config.yaml
norm: "layernorm"
norm_place: "pre"
norm_eps: 1e-05
tie_word_embeddings: false
parallel_block: false
init_std_qkv: 0.0255
max_grad_norm: 1.0
schedule: "wsd"
final_lr_fraction: 0.0
max_steps: 3489
dataset: "wikipedia_en"
Each number is 200 + 20 x the weight over its row's rms, rounded and kept within 0 to 999. Layers, rows and columns count from 0. The size before them is the row's rms in percent of the matrix's.

# down: layer 4 MLP down (transposed), 1024x256, rms 0.141, rows 552-578, columns 128-255
# up: layer 4 MLP up, 1024x256, rms 0.138, rows 553-579, columns 128-255
down552,099,205,224,182,196,196,188,193,181,197,190,202,204,186,255,212,203,206,242,219,184,170,237,204,199,189,234,185,203,201,257,171,184,201,167,152,179,184,188,177,190,209,144,193,177,209,198,185,224,240,179,207,190,212,172,193,204,151,222,175,189,236,157,204,227,229,192,184,184,194,190,175,240,235,231,186,206,192,178,212,160,178,232,208,209,196,191,199,200,238,217,227,179,206,237,190,195,219,205,186,195,207,184,190,211,210,218,136,209,160,188,202,160,194,173,196,217,171,217,223,189,191,188,182,179,212,213,175,211
up553,109,188,198,195,210,221,250,210,196,215,170,192,214,184,172,224,199,179,207,194,151,204,233,211,204,219,201,202,197,182,199,185,186,192,198,196,220,200,191,212,187,203,216,179,179,204,223,216,213,186,177,210,179,204,181,230,199,198,192,201,211,212,140,205,181,239,201,201,187,181,204,196,227,184,198,206,191,208,188,166,206,179,203,171,188,193,208,149,209,201,156,240,203,190,209,202,218,198,170,234,205,198,180,209,207,220,170,217,224,207,185,201,190,192,173,178,214,225,191,197,182,178,204,219,212,225,197,113,208
down553,102,187,174,187,204,221,206,179,164,177,183,167,200,201,234,205,187,201,190,183,201,208,213,176,232,187,207,207,221,180,214,270,229,195,203,185,168,203,229,217,159,201,222,213,199,190,210,177,247,203,237,212,213,177,194,227,229,181,196,162,178,185,217,222,200,192,202,179,190,219,190,164,181,179,194,197,195,171,204,209,202,159,202,198,220,192,205,203,209,174,215,185,215,207,190,196,201,217,196,220,190,231,168,180,186,207,185,186,201,196,202,178,184,165,198,193,224,212,230,193,204,208,248,127,181,181,218,237,193
up554,100,220,175,211,190,226,225,175,189,206,176,208,212,225,223,168,185,182,187,236,209,203,202,237,196,190,197,180,187,200,189,187,202,198,219,194,246,182,182,196,202,253,188,220,195,166,206,216,197,203,206,224,173,207,156,220,191,197,209,203,191,232,203,160,185,217,201,196,175,193,185,203,188,218,241,194,178,178,202,212,192,191,180,178,225,203,184,181,235,188,223,193,220,202,165,212,193,170,229,168,205,191,213,209,211,186,197,203,201,194,186,202,177,198,151,193,204,236,159,210,198,189,187,194,205,183,191,218,196
down554,098,153,209,192,209,136,205,211,209,186,194,217,194,165,205,214,185,224,211,189,179,217,215,204,203,231,205,154,228,172,216,230,177,199,180,212,213,240,181,215,162,208,190,192,186,192,195,214,172,211,190,177,182,210,194,227,180,233,250,217,192,207,180,205,223,192,220,227,217,206,216,185,209,184,194,217,178,176,171,177,161,210,199,202,173,212,203,199,184,197,208,190,169,198,178,199,197,201,179,181,208,252,197,212,188,208,210,190,195,222,209,226,184,191,203,218,200,216,245,200,173,185,215,208,184,197,202,207,203
up555,106,240,200,248,192,213,194,216,212,202,227,178,186,210,141,204,227,235,211,204,174,216,223,223,221,180,212,232,216,169,200,215,216,209,186,212,214,203,189,219,205,193,190,209,210,237,235,189,221,192,229,201,230,200,209,182,192,204,191,171,151,208,184,182,190,194,180,178,211,186,177,171,205,201,178,219,198,209,210,191,220,190,218,186,212,196,220,192,198,216,177,177,214,210,174,193,171,155,228,187,176,173,195,174,154,224,212,181,175,197,205,234,218,190,202,191,207,220,224,215,169,189,194,203,194,207,218,196,233
down555,103,199,209,216,198,214,230,188,219,223,193,186,203,217,196,188,221,200,206,188,146,172,180,208,209,224,210,221,209,230,224,244,219,205,194,204,223,193,236,223,138,224,191,189,210,228,218,176,213,190,223,224,171,210,190,212,184,200,198,203,182,238,186,206,169,197,170,169,203,183,196,179,194,230,191,198,228,232,209,198,238,210,211,201,198,191,215,220,193,224,178,211,177,210,204,192,198,216,217,185,182,198,181,204,251,201,235,199,198,241,203,182,220,175,210,211,197,187,215,212,224,203,188,184,200,182,208,207,174
up556,095,233,177,211,203,205,201,185,245,172,192,184,207,188,198,166,192,166,210,179,179,208,177,198,205,154,221,179,198,207,184,207,185,173,192,189,188,194,187,245,192,175,217,212,223,205,219,176,183,226,232,184,205,220,202,209,193,192,210,192,204,211,203,210,201,237,198,202,211,194,185,198,203,218,225,195,199,191,217,189,169,220,205,203,197,247,198,198,231,202,201,189,170,209,188,201,210,213,180,166,180,190,181,181,185,219,190,174,207,216,195,178,194,192,203,183,189,231,215,182,198,146,183,193,202,199,218,194,185
down556,097,221,223,209,212,174,214,208,216,192,236,199,194,229,216,239,201,212,177,199,181,179,189,210,185,210,188,155,228,177,194,205,246,190,217,207,197,170,233,172,227,199,198,183,220,182,190,201,185,175,215,246,175,200,231,166,182,194,189,216,190,210,168,258,189,199,179,224,212,209,223,215,232,206,198,187,158,194,173,211,229,193,229,195,226,220,203,210,189,181,194,207,205,208,220,220,201,183,183,198,186,203,187,197,198,219,218,200,213,228,220,206,234,216,189,219,173,221,212,235,220,218,210,229,197,200,210,197,176
up557,095,176,223,177,234,230,226,218,176,201,199,199,238,201,187,204,230,215,201,193,206,206,233,196,207,225,194,219,242,184,219,214,250,212,194,201,188,220,189,156,217,202,189,202,221,206,263,214,217,196,166,177,209,214,197,202,210,191,178,195,202,223,238,169,194,208,181,215,217,180,188,178,203,206,244,201,209,187,219,227,185,198,214,197,183,193,175,212,211,195,181,204,197,178,199,194,214,212,214,189,225,222,159,192,183,176,215,182,194,168,205,219,216,198,224,196,223,227,153,213,212,200,157,170,199,207,220,158,216
down557,099,196,192,188,191,190,160,215,199,219,223,183,174,202,215,207,186,177,204,201,240,217,165,212,206,166,226,172,184,248,165,173,182,208,207,194,213,202,177,206,171,174,194,214,200,195,194,205,201,203,238,168,225,216,194,231,195,173,184,187,209,173,175,247,186,217,195,208,230,174,250,200,188,167,201,226,199,247,181,234,209,214,174,198,210,217,184,205,162,220,212,202,214,171,216,186,193,221,235,184,189,195,187,184,175,205,186,192,216,219,215,229,186,166,204,202,149,220,189,187,186,190,248,200,209,205,188,176,212
up558,098,224,198,199,193,201,210,235,186,198,212,207,183,179,199,209,228,172,205,183,198,188,190,193,215,195,238,203,194,165,220,196,197,188,189,213,186,163,162,199,217,214,215,229,203,202,214,195,171,149,196,176,202,177,163,191,184,169,213,184,229,173,202,200,198,208,223,221,231,182,208,189,221,216,211,209,162,230,217,210,177,222,219,205,220,193,208,195,185,195,182,212,190,189,210,193,172,189,197,182,182,194,226,164,216,204,204,204,247,196,199,209,193,176,261,189,206,219,203,192,189,207,173,233,181,175,210,229,192
down558,098,181,216,189,210,215,227,189,199,185,236,228,176,191,186,173,216,183,191,212,201,193,171,193,237,201,181,215,248,192,204,193,191,266,231,216,239,181,190,208,183,181,188,197,206,204,198,181,229,207,211,146,213,205,197,230,193,205,207,216,190,192,176,231,199,158,173,197,191,216,190,242,222,172,197,178,188,194,158,206,226,203,190,202,209,197,226,198,194,196,195,229,181,216,185,191,182,184,184,187,225,207,198,224,198,235,198,190,173,208,237,220,210,238,203,191,216,173,215,202,205,205,170,198,204,193,211,225,206
up559,101,219,194,182,214,192,205,202,234,214,212,189,181,188,206,226,217,183,172,183,186,196,166,204,197,207,212,194,223,182,185,172,183,175,189,192,217,221,195,195,201,211,192,174,185,197,197,189,182,199,218,178,215,188,240,200,220,201,195,203,206,184,196,173,180,161,200,211,224,212,201,219,203,222,179,221,209,234,220,231,173,179,232,196,208,213,209,222,215,208,210,224,208,220,218,214,174,212,233,191,211,231,222,216,186,211,219,217,247,198,143,200,184,205,246,187,213,202,192,237,172,175,187,155,181,182,191,191,195
down559,101,203,199,211,212,215,230,167,235,204,192,165,188,213,216,218,197,224,194,229,172,207,238,200,188,219,208,218,259,171,196,221,240,185,210,221,185,202,150,238,228,229,175,190,174,192,196,221,180,181,177,247,164,215,209,180,192,207,183,217,191,195,184,157,187,206,206,166,199,204,181,209,179,201,204,204,215,181,218,218,213,220,196,197,200,198,180,160,242,186,199,176,240,207,188,184,209,206,208,219,215,218,199,222,176,194,194,163,248,219,196,166,181,192,214,198,183,219,177,185,222,187,211,253,206,206,185,179,204
up560,102,231,221,242,206,182,169,212,201,183,234,189,209,173,186,201,161,184,208,179,194,192,209,204,210,194,184,181,208,200,175,236,230,193,184,174,197,192,198,195,227,183,200,188,197,195,196,190,184,230,197,202,183,165,190,172,192,222,224,214,161,225,207,196,207,208,252,228,198,205,221,172,194,214,222,184,198,208,213,194,176,203,210,224,245,211,210,200,199,197,181,182,224,207,207,194,197,212,179,164,198,210,171,193,205,211,202,202,207,206,199,201,225,181,195,179,176,183,258,209,183,229,170,219,187,208,195,206,203
down560,105,205,160,216,192,190,212,223,167,200,216,203,192,199,216,204,190,201,223,204,195,193,160,200,195,247,214,231,201,209,201,165,172,157,220,191,209,213,235,198,216,219,201,189,240,231,251,203,144,250,172,198,189,218,188,234,206,165,161,193,203,193,170,207,167,171,168,173,202,181,167,197,235,183,208,219,186,240,203,183,239,231,196,206,181,187,214,186,206,220,174,207,204,198,183,183,165,188,200,215,201,149,163,197,228,190,209,208,205,205,211,209,212,192,222,214,232,205,178,227,221,214,190,163,201,168,196,195,207
up561,097,181,185,146,188,188,165,200,203,228,239,217,201,197,163,220,230,196,173,228,197,207,224,189,212,175,215,208,199,208,174,240,208,204,212,205,217,156,184,208,176,203,197,178,204,228,202,185,186,190,183,219,190,190,194,201,217,199,228,209,180,189,198,202,213,193,223,140,190,203,206,212,184,201,197,189,189,204,202,179,199,203,200,212,201,181,135,189,217,191,166,211,187,207,237,236,211,204,157,187,173,180,207,211,185,228,198,212,160,201,226,179,211,221,172,206,210,187,224,200,195,194,199,203,227,217,206,202,167
down561,097,196,194,150,216,220,204,203,169,191,240,199,158,194,214,209,207,233,200,214,180,203,195,206,226,187,186,168,211,255,203,199,190,185,177,220,194,205,231,183,184,185,181,187,181,219,209,213,184,195,198,184,209,187,191,217,209,181,210,178,206,212,209,188,215,238,200,257,161,188,152,202,163,198,161,214,185,173,212,200,198,173,185,199,220,175,243,200,204,231,199,200,198,209,190,200,208,209,221,185,191,209,211,210,215,194,220,210,204,226,199,167,178,196,224,165,160,202,205,202,210,191,209,222,217,186,197,194,238
up562,098,218,199,193,230,200,210,236,172,191,200,213,206,206,216,170,185,204,195,188,169,208,201,180,194,175,263,202,200,217,224,201,180,210,233,169,171,184,196,225,184,194,184,199,170,174,243,226,190,255,185,240,152,217,210,205,201,179,190,199,225,193,204,236,227,186,237,162,210,186,214,204,190,198,177,191,179,235,191,177,186,180,198,193,224,155,213,182,209,231,186,212,192,237,176,215,223,184,200,193,169,195,204,194,198,242,248,196,225,206,209,190,211,179,207,195,203,212,209,188,201,187,180,197,194,207,196,187,202
down562,100,162,202,221,184,163,207,170,209,199,202,196,182,193,189,208,215,190,185,218,232,225,230,224,218,205,170,206,193,180,188,199,175,194,202,217,195,202,206,154,181,222,214,209,207,222,216,214,187,216,226,228,219,216,200,190,192,202,165,188,198,226,205,161,169,179,203,226,210,235,204,210,244,165,205,223,184,185,198,221,187,237,234,189,194,238,161,214,185,177,208,197,234,221,226,195,185,208,205,193,213,175,210,233,176,207,183,235,207,213,196,218,159,203,190,205,184,130,167,230,190,196,211,192,159,194,209,185,223
up563,101,211,186,184,212,154,212,181,180,220,220,181,232,194,193,181,185,194,225,194,184,174,171,201,214,168,230,192,182,196,213,175,156,158,207,201,202,212,206,190,235,200,182,185,221,220,187,186,167,208,191,214,203,177,202,243,189,219,171,187,204,212,204,186,189,227,172,159,196,189,215,200,214,164,189,176,210,241,210,206,215,188,240,189,240,183,194,189,201,209,215,204,221,223,215,188,181,172,238,205,191,184,199,215,206,181,185,223,177,164,212,230,215,198,229,205,206,172,169,226,202,208,191,203,240,206,174,195,179
down563,099,210,213,191,162,202,241,198,193,183,225,217,195,181,239,216,196,190,175,181,198,237,183,175,176,213,192,195,175,219,167,222,201,230,183,193,239,197,205,212,199,171,185,184,183,208,185,240,224,241,231,172,208,179,183,176,218,165,231,207,179,191,172,188,225,188,196,203,189,181,224,191,205,208,196,204,187,166,206,232,212,197,191,235,209,144,186,203,217,206,222,190,188,222,202,197,187,205,197,211,205,208,193,139,186,190,178,224,174,185,233,183,199,188,188,202,192,197,191,180,201,173,198,204,214,222,170,195,176
up564,097,213,185,211,209,173,222,188,219,207,190,179,169,189,198,178,217,181,191,141,201,163,241,197,214,238,212,209,215,224,185,174,201,166,233,251,224,205,229,234,251,245,209,199,179,183,205,209,205,209,225,181,223,187,211,204,202,193,207,192,238,200,207,205,195,212,206,166,187,220,178,173,227,219,177,199,203,178,207,165,198,199,202,211,211,239,224,199,178,198,192,198,200,216,163,192,218,197,202,205,210,198,202,190,202,181,161,191,212,196,171,179,175,214,181,207,216,199,194,178,193,196,195,225,195,208,188,188,184
down564,097,207,160,184,202,153,191,220,187,208,180,206,192,197,170,211,179,210,198,210,210,199,195,206,207,165,194,183,197,159,212,198,240,231,195,171,194,183,206,172,201,194,195,195,168,188,181,193,207,198,171,202,136,199,227,205,214,193,198,184,183,197,195,195,198,210,210,217,184,220,183,232,205,213,254,188,196,200,204,224,226,213,203,222,185,192,168,218,221,196,182,195,174,185,238,183,206,200,217,227,189,192,179,184,199,202,228,227,185,182,166,225,234,225,202,179,205,190,222,181,179,210,180,189,187,196,151,198,180
up565,096,215,208,215,170,191,200,221,177,193,177,207,193,199,200,203,204,205,244,187,211,162,180,209,210,230,223,232,215,236,168,205,180,241,191,195,181,196,192,205,179,165,233,215,236,230,192,212,186,212,180,172,186,166,145,188,206,228,156,221,226,208,189,152,231,187,182,207,202,183,186,191,194,219,196,238,181,165,194,225,195,210,190,228,191,227,200,202,209,219,176,222,215,180,162,186,186,199,199,193,214,166,199,174,207,187,183,200,194,221,230,237,224,190,154,233,209,206,211,162,187,202,174,195,198,187,196,203,187
down565,095,174,207,225,211,195,205,192,171,190,168,242,179,186,211,210,218,165,170,203,193,174,196,218,182,187,203,174,167,223,198,213,177,183,216,188,227,224,156,213,195,204,194,210,168,164,169,205,209,199,160,255,217,215,217,223,209,216,219,171,206,182,216,177,214,174,198,216,184,187,219,189,178,178,208,184,190,215,192,185,208,194,199,186,226,148,214,193,199,196,181,202,211,187,203,171,210,242,212,190,190,201,238,211,172,195,179,183,187,203,184,188,181,203,263,215,181,203,192,204,219,198,230,231,180,184,203,205,245
up566,105,201,162,185,222,216,218,202,192,199,203,203,218,184,183,186,196,195,218,150,155,203,212,183,188,161,193,222,202,192,234,192,229,190,207,150,187,198,201,188,201,202,217,208,202,208,226,201,201,219,162,225,163,240,195,188,194,196,228,194,172,197,234,177,232,211,241,201,206,230,199,214,185,212,232,196,224,202,205,182,226,186,200,213,211,237,216,176,236,216,191,237,208,240,199,213,203,224,202,198,189,177,212,181,165,233,186,205,222,236,201,226,200,183,214,219,169,196,164,193,209,212,162,211,252,216,188,191,216
down566,105,204,154,185,180,203,206,218,215,196,195,177,203,169,174,168,164,228,203,233,189,220,177,201,213,204,196,202,190,172,164,192,203,201,182,202,214,201,216,185,173,207,176,200,214,212,183,222,162,215,166,214,188,182,211,198,181,224,231,208,219,227,190,231,219,192,192,223,192,213,221,208,175,153,186,226,208,181,216,195,180,203,173,179,180,201,221,230,219,221,204,200,204,178,189,214,208,193,187,211,197,228,192,183,195,170,196,222,213,192,231,216,176,208,206,252,214,188,173,195,213,239,184,194,174,192,195,178,231
up567,095,208,192,184,177,237,202,192,215,158,222,194,188,215,165,178,217,228,193,209,166,214,193,205,170,209,210,200,244,169,206,207,224,222,172,156,203,218,194,204,170,177,205,222,177,172,190,219,213,237,182,212,198,217,210,222,210,194,197,187,173,207,174,190,190,227,222,205,201,237,189,243,212,198,180,219,229,162,220,226,175,212,225,214,184,210,192,200,210,210,175,199,201,196,190,190,200,174,187,192,163,215,231,233,235,206,192,179,180,220,205,209,191,223,190,228,201,213,201,202,231,169,184,210,176,222,191,193,191
down567,105,206,231,198,206,181,177,224,166,171,229,204,203,224,216,200,196,181,161,199,200,184,188,215,223,196,214,173,167,207,220,202,180,216,194,199,218,183,194,211,160,227,200,222,217,211,190,198,161,199,185,224,209,178,214,195,232,181,206,158,213,181,182,210,199,169,231,197,164,238,181,216,202,191,218,201,178,245,182,187,231,186,204,206,193,170,200,184,192,183,230,229,195,176,237,199,193,196,203,241,213,193,177,193,219,144,187,203,198,214,194,210,192,225,186,208,208,186,186,184,171,205,213,187,197,173,193,241,209
up568,105,185,201,211,180,207,181,200,203,234,198,174,174,200,183,187,190,192,167,198,193,148,191,183,235,249,174,185,206,195,164,209,183,189,185,212,217,208,213,201,179,165,185,211,215,179,212,237,179,182,207,244,190,215,218,193,186,210,196,214,156,226,213,210,209,160,227,236,222,185,200,187,212,236,165,223,215,226,180,185,191,209,207,204,170,204,198,202,232,200,226,211,240,216,193,197,227,150,213,191,177,196,211,213,166,196,181,195,184,216,209,220,207,197,190,200,186,184,193,192,220,192,215,148,186,211,210,177,200
down568,101,189,163,195,224,229,218,201,198,187,210,202,220,207,198,184,186,171,201,208,205,186,183,222,219,192,202,219,253,206,149,148,214,213,231,193,182,196,222,201,209,204,204,212,190,186,220,194,246,230,173,213,182,206,223,156,189,212,163,188,205,219,203,217,197,197,210,201,183,221,178,207,247,206,200,170,240,190,194,198,165,219,217,178,183,211,198,208,232,190,205,205,164,240,185,186,165,190,173,183,174,199,226,217,213,199,205,212,174,194,193,195,209,154,183,219,211,236,210,192,188,205,199,222,168,210,187,197,173
up569,099,218,219,197,180,196,198,233,174,189,151,185,187,217,193,186,223,189,208,206,167,177,207,200,196,179,194,219,176,226,216,204,220,185,220,155,209,172,173,204,253,196,181,219,240,199,166,204,213,198,204,204,170,206,226,206,189,195,198,212,199,171,175,255,223,214,241,191,200,175,207,219,197,219,190,173,192,218,205,242,212,216,196,218,176,200,187,194,199,218,216,187,205,198,180,172,192,181,178,199,211,183,165,183,236,211,197,204,204,186,201,202,220,190,207,185,216,192,179,215,216,153,179,179,232,233,193,223,191
down569,099,201,182,193,196,189,175,209,182,171,221,192,207,200,210,228,217,177,209,205,210,235,199,196,186,207,213,195,217,207,185,195,182,231,223,213,218,220,231,197,189,191,192,190,227,191,222,204,230,173,209,154,201,222,185,199,213,201,200,190,184,228,230,259,190,205,160,185,170,208,155,240,183,204,224,191,211,215,170,199,213,187,212,173,191,200,240,202,242,197,187,162,188,197,216,228,195,192,194,191,208,214,220,211,197,191,234,205,190,168,192,202,229,208,195,201,211,222,187,155,172,238,234,224,214,175,208,219,203
up570,095,202,218,215,201,184,203,194,223,180,163,196,219,205,170,190,215,203,142,228,223,202,159,241,193,183,229,191,208,223,181,192,211,164,182,175,226,243,205,214,247,204,242,178,210,215,219,186,184,214,172,197,207,183,205,184,188,176,201,200,156,211,190,193,180,211,215,185,184,193,224,218,239,242,218,198,220,215,213,209,212,210,190,217,170,243,191,205,219,196,186,222,202,185,212,206,144,220,231,211,211,177,189,198,205,202,206,200,189,150,228,174,220,212,228,218,192,185,183,189,185,205,204,216,206,207,208,238,192
down570,101,185,197,204,204,234,218,188,239,191,216,189,221,198,220,204,189,203,235,192,172,192,204,148,202,203,162,171,185,189,266,227,194,220,226,216,169,216,158,193,171,216,201,180,189,243,207,171,190,217,205,230,168,224,199,197,220,202,212,202,203,206,199,207,215,206,199,220,221,198,168,197,205,224,204,194,206,212,207,190,190,246,210,218,236,197,210,224,174,179,192,195,177,212,175,170,240,201,181,217,162,207,186,234,198,203,194,169,229,227,211,217,220,190,195,169,216,206,186,240,213,207,188,206,210,200,211,218,191
up571,106,237,221,193,185,207,248,193,185,220,186,169,199,180,202,224,239,214,192,187,179,196,230,171,226,189,157,201,209,188,183,196,217,186,218,183,156,223,203,213,216,190,227,211,222,215,211,180,215,239,212,207,199,233,212,209,195,174,202,216,169,171,190,235,207,207,185,198,212,217,224,176,202,195,193,210,186,162,226,209,202,216,225,216,200,193,177,201,199,226,184,178,210,202,202,212,191,171,187,230,192,251,185,218,194,151,186,187,201,201,204,196,197,230,228,171,207,190,205,201,224,161,220,209,195,224,207,176,183
down571,110,251,205,188,185,230,205,189,157,178,153,218,205,218,226,203,179,201,210,208,177,203,237,174,205,194,201,186,198,194,193,213,209,135,211,206,179,225,205,191,185,188,212,211,207,209,197,214,199,208,213,216,192,167,196,193,194,226,185,167,163,169,171,232,182,203,201,226,170,206,231,220,210,211,168,223,224,202,218,194,195,200,185,201,164,178,207,246,211,198,199,214,202,185,215,200,194,215,190,187,191,191,190,210,208,211,207,224,189,201,196,202,214,207,226,195,193,178,195,184,199,225,168,180,215,216,228,224,214
up572,103,188,162,187,212,221,213,194,181,205,215,182,162,246,194,168,188,204,208,200,191,212,162,209,203,208,231,208,199,183,137,180,203,185,185,222,218,189,212,183,208,217,204,190,185,180,188,212,188,190,211,183,199,181,198,199,189,238,166,230,227,207,201,189,225,215,187,211,207,224,189,195,265,191,210,217,197,180,177,206,199,225,179,163,190,221,209,207,270,218,208,232,211,179,224,225,178,181,173,209,215,201,214,179,180,229,201,218,174,192,196,206,185,159,182,216,235,253,205,214,218,209,195,207,198,229,216,171,182
down572,103,188,224,183,196,218,223,178,229,190,226,180,195,192,187,218,187,195,214,220,181,207,205,214,198,187,217,190,221,225,155,197,203,200,241,214,195,211,229,228,244,147,200,193,202,173,123,187,159,168,191,214,232,206,219,211,196,201,171,217,217,204,187,210,189,217,203,164,210,200,187,185,219,213,203,193,229,198,186,224,211,182,172,192,213,182,188,200,176,213,192,195,222,223,171,219,205,221,191,233,182,179,231,185,189,209,195,213,191,205,150,209,183,208,184,175,210,219,221,177,201,192,196,214,201,208,209,205,218
up573,090,202,254,205,181,208,202,236,168,180,184,147,175,200,249,170,180,179,218,168,191,200,191,195,244,197,231,214,212,177,241,193,213,197,191,224,213,186,216,196,206,174,160,192,161,223,222,202,191,210,214,196,185,184,227,231,221,206,181,182,215,207,197,185,193,192,235,216,239,194,202,195,184,155,212,232,209,191,170,193,181,189,183,204,222,170,224,197,196,214,175,194,228,216,182,173,210,214,205,177,235,191,224,228,187,196,201,207,209,185,186,219,206,219,179,214,173,175,226,179,185,203,186,205,215,157,196,202,206
down573,099,234,210,159,204,201,187,157,173,228,230,225,236,196,208,208,212,197,200,204,199,209,239,197,189,200,196,213,184,186,206,205,178,235,185,189,210,192,180,173,202,179,220,199,207,212,194,203,183,183,193,214,206,214,204,212,213,195,203,186,201,200,149,207,198,182,207,200,186,166,232,215,160,201,149,193,201,210,206,201,154,209,196,187,243,223,200,214,210,142,208,219,180,217,201,196,200,201,231,184,178,199,202,187,201,189,188,206,203,238,196,218,224,202,206,207,227,181,184,191,200,206,197,206,211,185,232,194,171
up574,100,217,158,224,195,228,150,202,226,208,184,222,196,197,189,212,176,206,196,219,179,243,181,175,223,217,186,206,164,200,170,197,213,175,198,235,175,200,190,198,188,190,180,228,211,215,223,197,182,195,163,204,226,192,170,205,202,214,198,201,209,193,210,239,210,218,220,170,207,220,213,236,161,205,177,211,172,217,191,174,209,193,223,223,221,193,218,207,183,176,185,183,196,206,209,177,198,204,209,183,183,195,188,218,215,172,183,222,180,166,185,210,171,179,208,203,181,218,174,188,196,192,223,211,195,242,199,230,185
down574,102,211,198,183,189,212,192,190,159,174,227,181,196,222,197,222,205,220,215,186,179,209,254,180,232,181,181,176,220,189,185,183,206,191,182,208,204,193,187,217,177,182,227,207,138,192,223,195,217,206,178,203,196,204,184,218,205,172,193,209,201,194,172,226,177,205,162,181,171,207,207,232,182,174,216,238,174,213,209,187,172,215,188,188,219,190,217,223,173,155,173,189,212,233,217,185,217,203,236,200,221,169,220,210,229,243,205,178,156,184,188,209,197,241,185,195,245,181,219,218,200,209,191,203,191,183,216,213,242
up575,107,187,198,207,180,193,196,183,242,202,226,188,210,180,182,205,233,183,203,167,186,212,208,187,226,215,195,214,183,236,204,182,181,191,218,214,191,185,205,177,171,215,236,208,228,218,250,182,197,210,211,211,196,178,171,203,197,214,251,216,202,212,210,206,225,204,198,216,182,186,200,209,188,229,180,187,197,165,190,188,199,199,226,175,189,254,188,175,229,196,211,191,216,182,192,206,217,205,202,226,265,168,206,227,165,195,190,190,196,194,161,202,187,187,191,202,226,197,157,217,207,193,194,220,184,218,189,231,168
down575,105,195,207,191,188,194,212,202,226,212,179,182,210,157,224,181,195,190,206,205,208,152,206,226,200,227,198,198,211,189,214,186,193,227,169,205,180,198,217,184,229,251,231,201,198,213,224,193,234,204,178,192,202,195,199,213,144,204,185,194,198,193,230,196,196,238,199,203,204,233,190,222,239,194,218,178,175,217,207,160,234,205,196,209,183,224,195,191,223,199,197,211,193,200,224,166,202,179,189,213,189,157,213,187,223,184,214,184,192,201,172,213,146,177,191,199,172,217,201,200,196,192,202,223,218,210,209,287,199
up576,093,251,189,202,174,250,201,174,161,206,186,203,194,186,211,233,203,191,212,229,173,228,213,174,214,241,190,203,198,224,212,176,203,196,208,213,183,210,177,147,152,222,217,234,207,203,205,211,204,210,211,193,180,188,196,216,214,186,196,211,184,203,176,174,153,200,217,216,208,189,191,185,220,221,217,198,202,217,211,172,201,179,190,222,170,175,212,187,223,188,202,226,230,221,187,226,208,166,166,210,209,162,192,192,162,197,146,229,152,192,180,172,197,221,212,198,185,176,211,207,184,178,210,195,170,186,176,186,176
down576,096,207,214,183,199,218,205,224,186,195,209,195,252,197,203,210,197,194,237,145,201,165,232,188,204,183,201,196,176,200,203,217,179,222,203,200,222,193,198,230,199,192,185,192,214,217,198,204,206,193,186,201,217,229,199,253,189,215,221,213,203,203,217,260,176,201,180,192,182,174,211,228,194,183,193,209,201,162,258,166,172,191,223,189,194,198,203,222,193,157,202,218,228,206,201,172,169,208,211,215,227,174,165,193,206,177,165,197,211,215,198,233,210,196,213,196,245,237,197,232,234,242,203,197,189,185,186,174,205
up577,102,183,193,193,192,166,179,186,225,228,210,195,200,158,205,198,209,173,179,172,176,191,250,201,214,189,178,195,174,215,225,193,190,208,233,215,230,192,209,204,195,222,191,245,216,200,203,192,234,214,196,183,194,228,201,209,186,200,188,198,140,205,179,207,205,193,195,161,203,204,214,204,230,196,215,182,206,209,187,183,181,220,175,213,200,211,183,193,151,237,167,168,210,184,226,220,201,215,227,187,172,205,197,210,213,211,176,177,220,236,192,215,190,187,199,204,204,193,196,189,236,203,164,184,179,230,187,203,208
down577,106,212,197,200,203,200,155,215,188,202,191,201,197,208,207,177,194,189,204,191,168,228,185,207,189,247,216,195,192,213,180,205,183,196,156,198,254,191,196,201,193,234,196,190,176,203,193,211,217,212,202,226,229,219,198,187,190,205,208,181,196,202,216,218,204,218,179,212,192,217,191,214,204,212,183,221,176,194,174,192,206,192,207,225,194,212,209,228,223,208,196,192,187,163,196,218,196,174,206,221,206,206,187,198,177,168,220,257,162,158,214,220,165,211,193,192,202,213,222,188,199,178,231,210,182,222,198,222,209
up578,094,206,178,245,192,257,201,222,174,194,175,203,199,204,218,199,164,211,175,221,208,202,195,201,199,195,194,206,226,228,162,230,234,218,235,201,246,173,195,190,189,193,204,182,235,210,178,208,181,189,204,186,222,202,195,163,186,219,206,224,200,189,226,203,189,227,180,174,193,184,191,208,213,249,197,248,201,168,200,171,168,194,223,210,187,241,187,230,167,220,207,216,191,172,241,202,205,207,203,197,194,183,214,190,206,197,196,193,222,193,168,190,194,219,200,205,220,201,204,206,217,192,201,199,185,207,210,183,203
down578,088,168,188,203,204,191,203,201,212,201,228,222,237,207,236,183,201,218,206,182,211,218,188,196,168,200,217,199,234,186,203,199,228,156,201,196,209,208,203,208,231,194,226,185,164,212,205,218,150,239,188,189,208,203,185,199,191,179,213,184,225,181,196,177,225,183,234,229,200,211,231,195,201,185,194,185,203,202,189,218,202,216,218,191,216,175,181,184,227,187,201,183,161,194,166,202,212,184,218,209,217,209,216,227,200,178,169,181,223,226,206,196,178,185,208,183,158,194,194,198,188,240,206,206,193,192,211,202,172
up579,107,205,178,221,205,183,209,178,187,187,170,171,168,215,179,170,219,197,198,167,184,189,210,185,183,194,256,203,206,181,210,170,177,212,251,228,185,162,174,209,201,189,148,192,226,216,204,196,186,175,183,185,178,200,184,191,189,219,221,174,195,198,182,220,186,210,178,188,207,206,144,206,183,189,202,170,191,214,182,202,220,208,237,181,195,196,192,246,191,223,238,193,245,165,196,173,218,212,221,197,201,173,188,186,222,186,189,209,188,225,181,180,213,204,198,206,190,173,159,223,204,207,218,174,231,212,231,186,233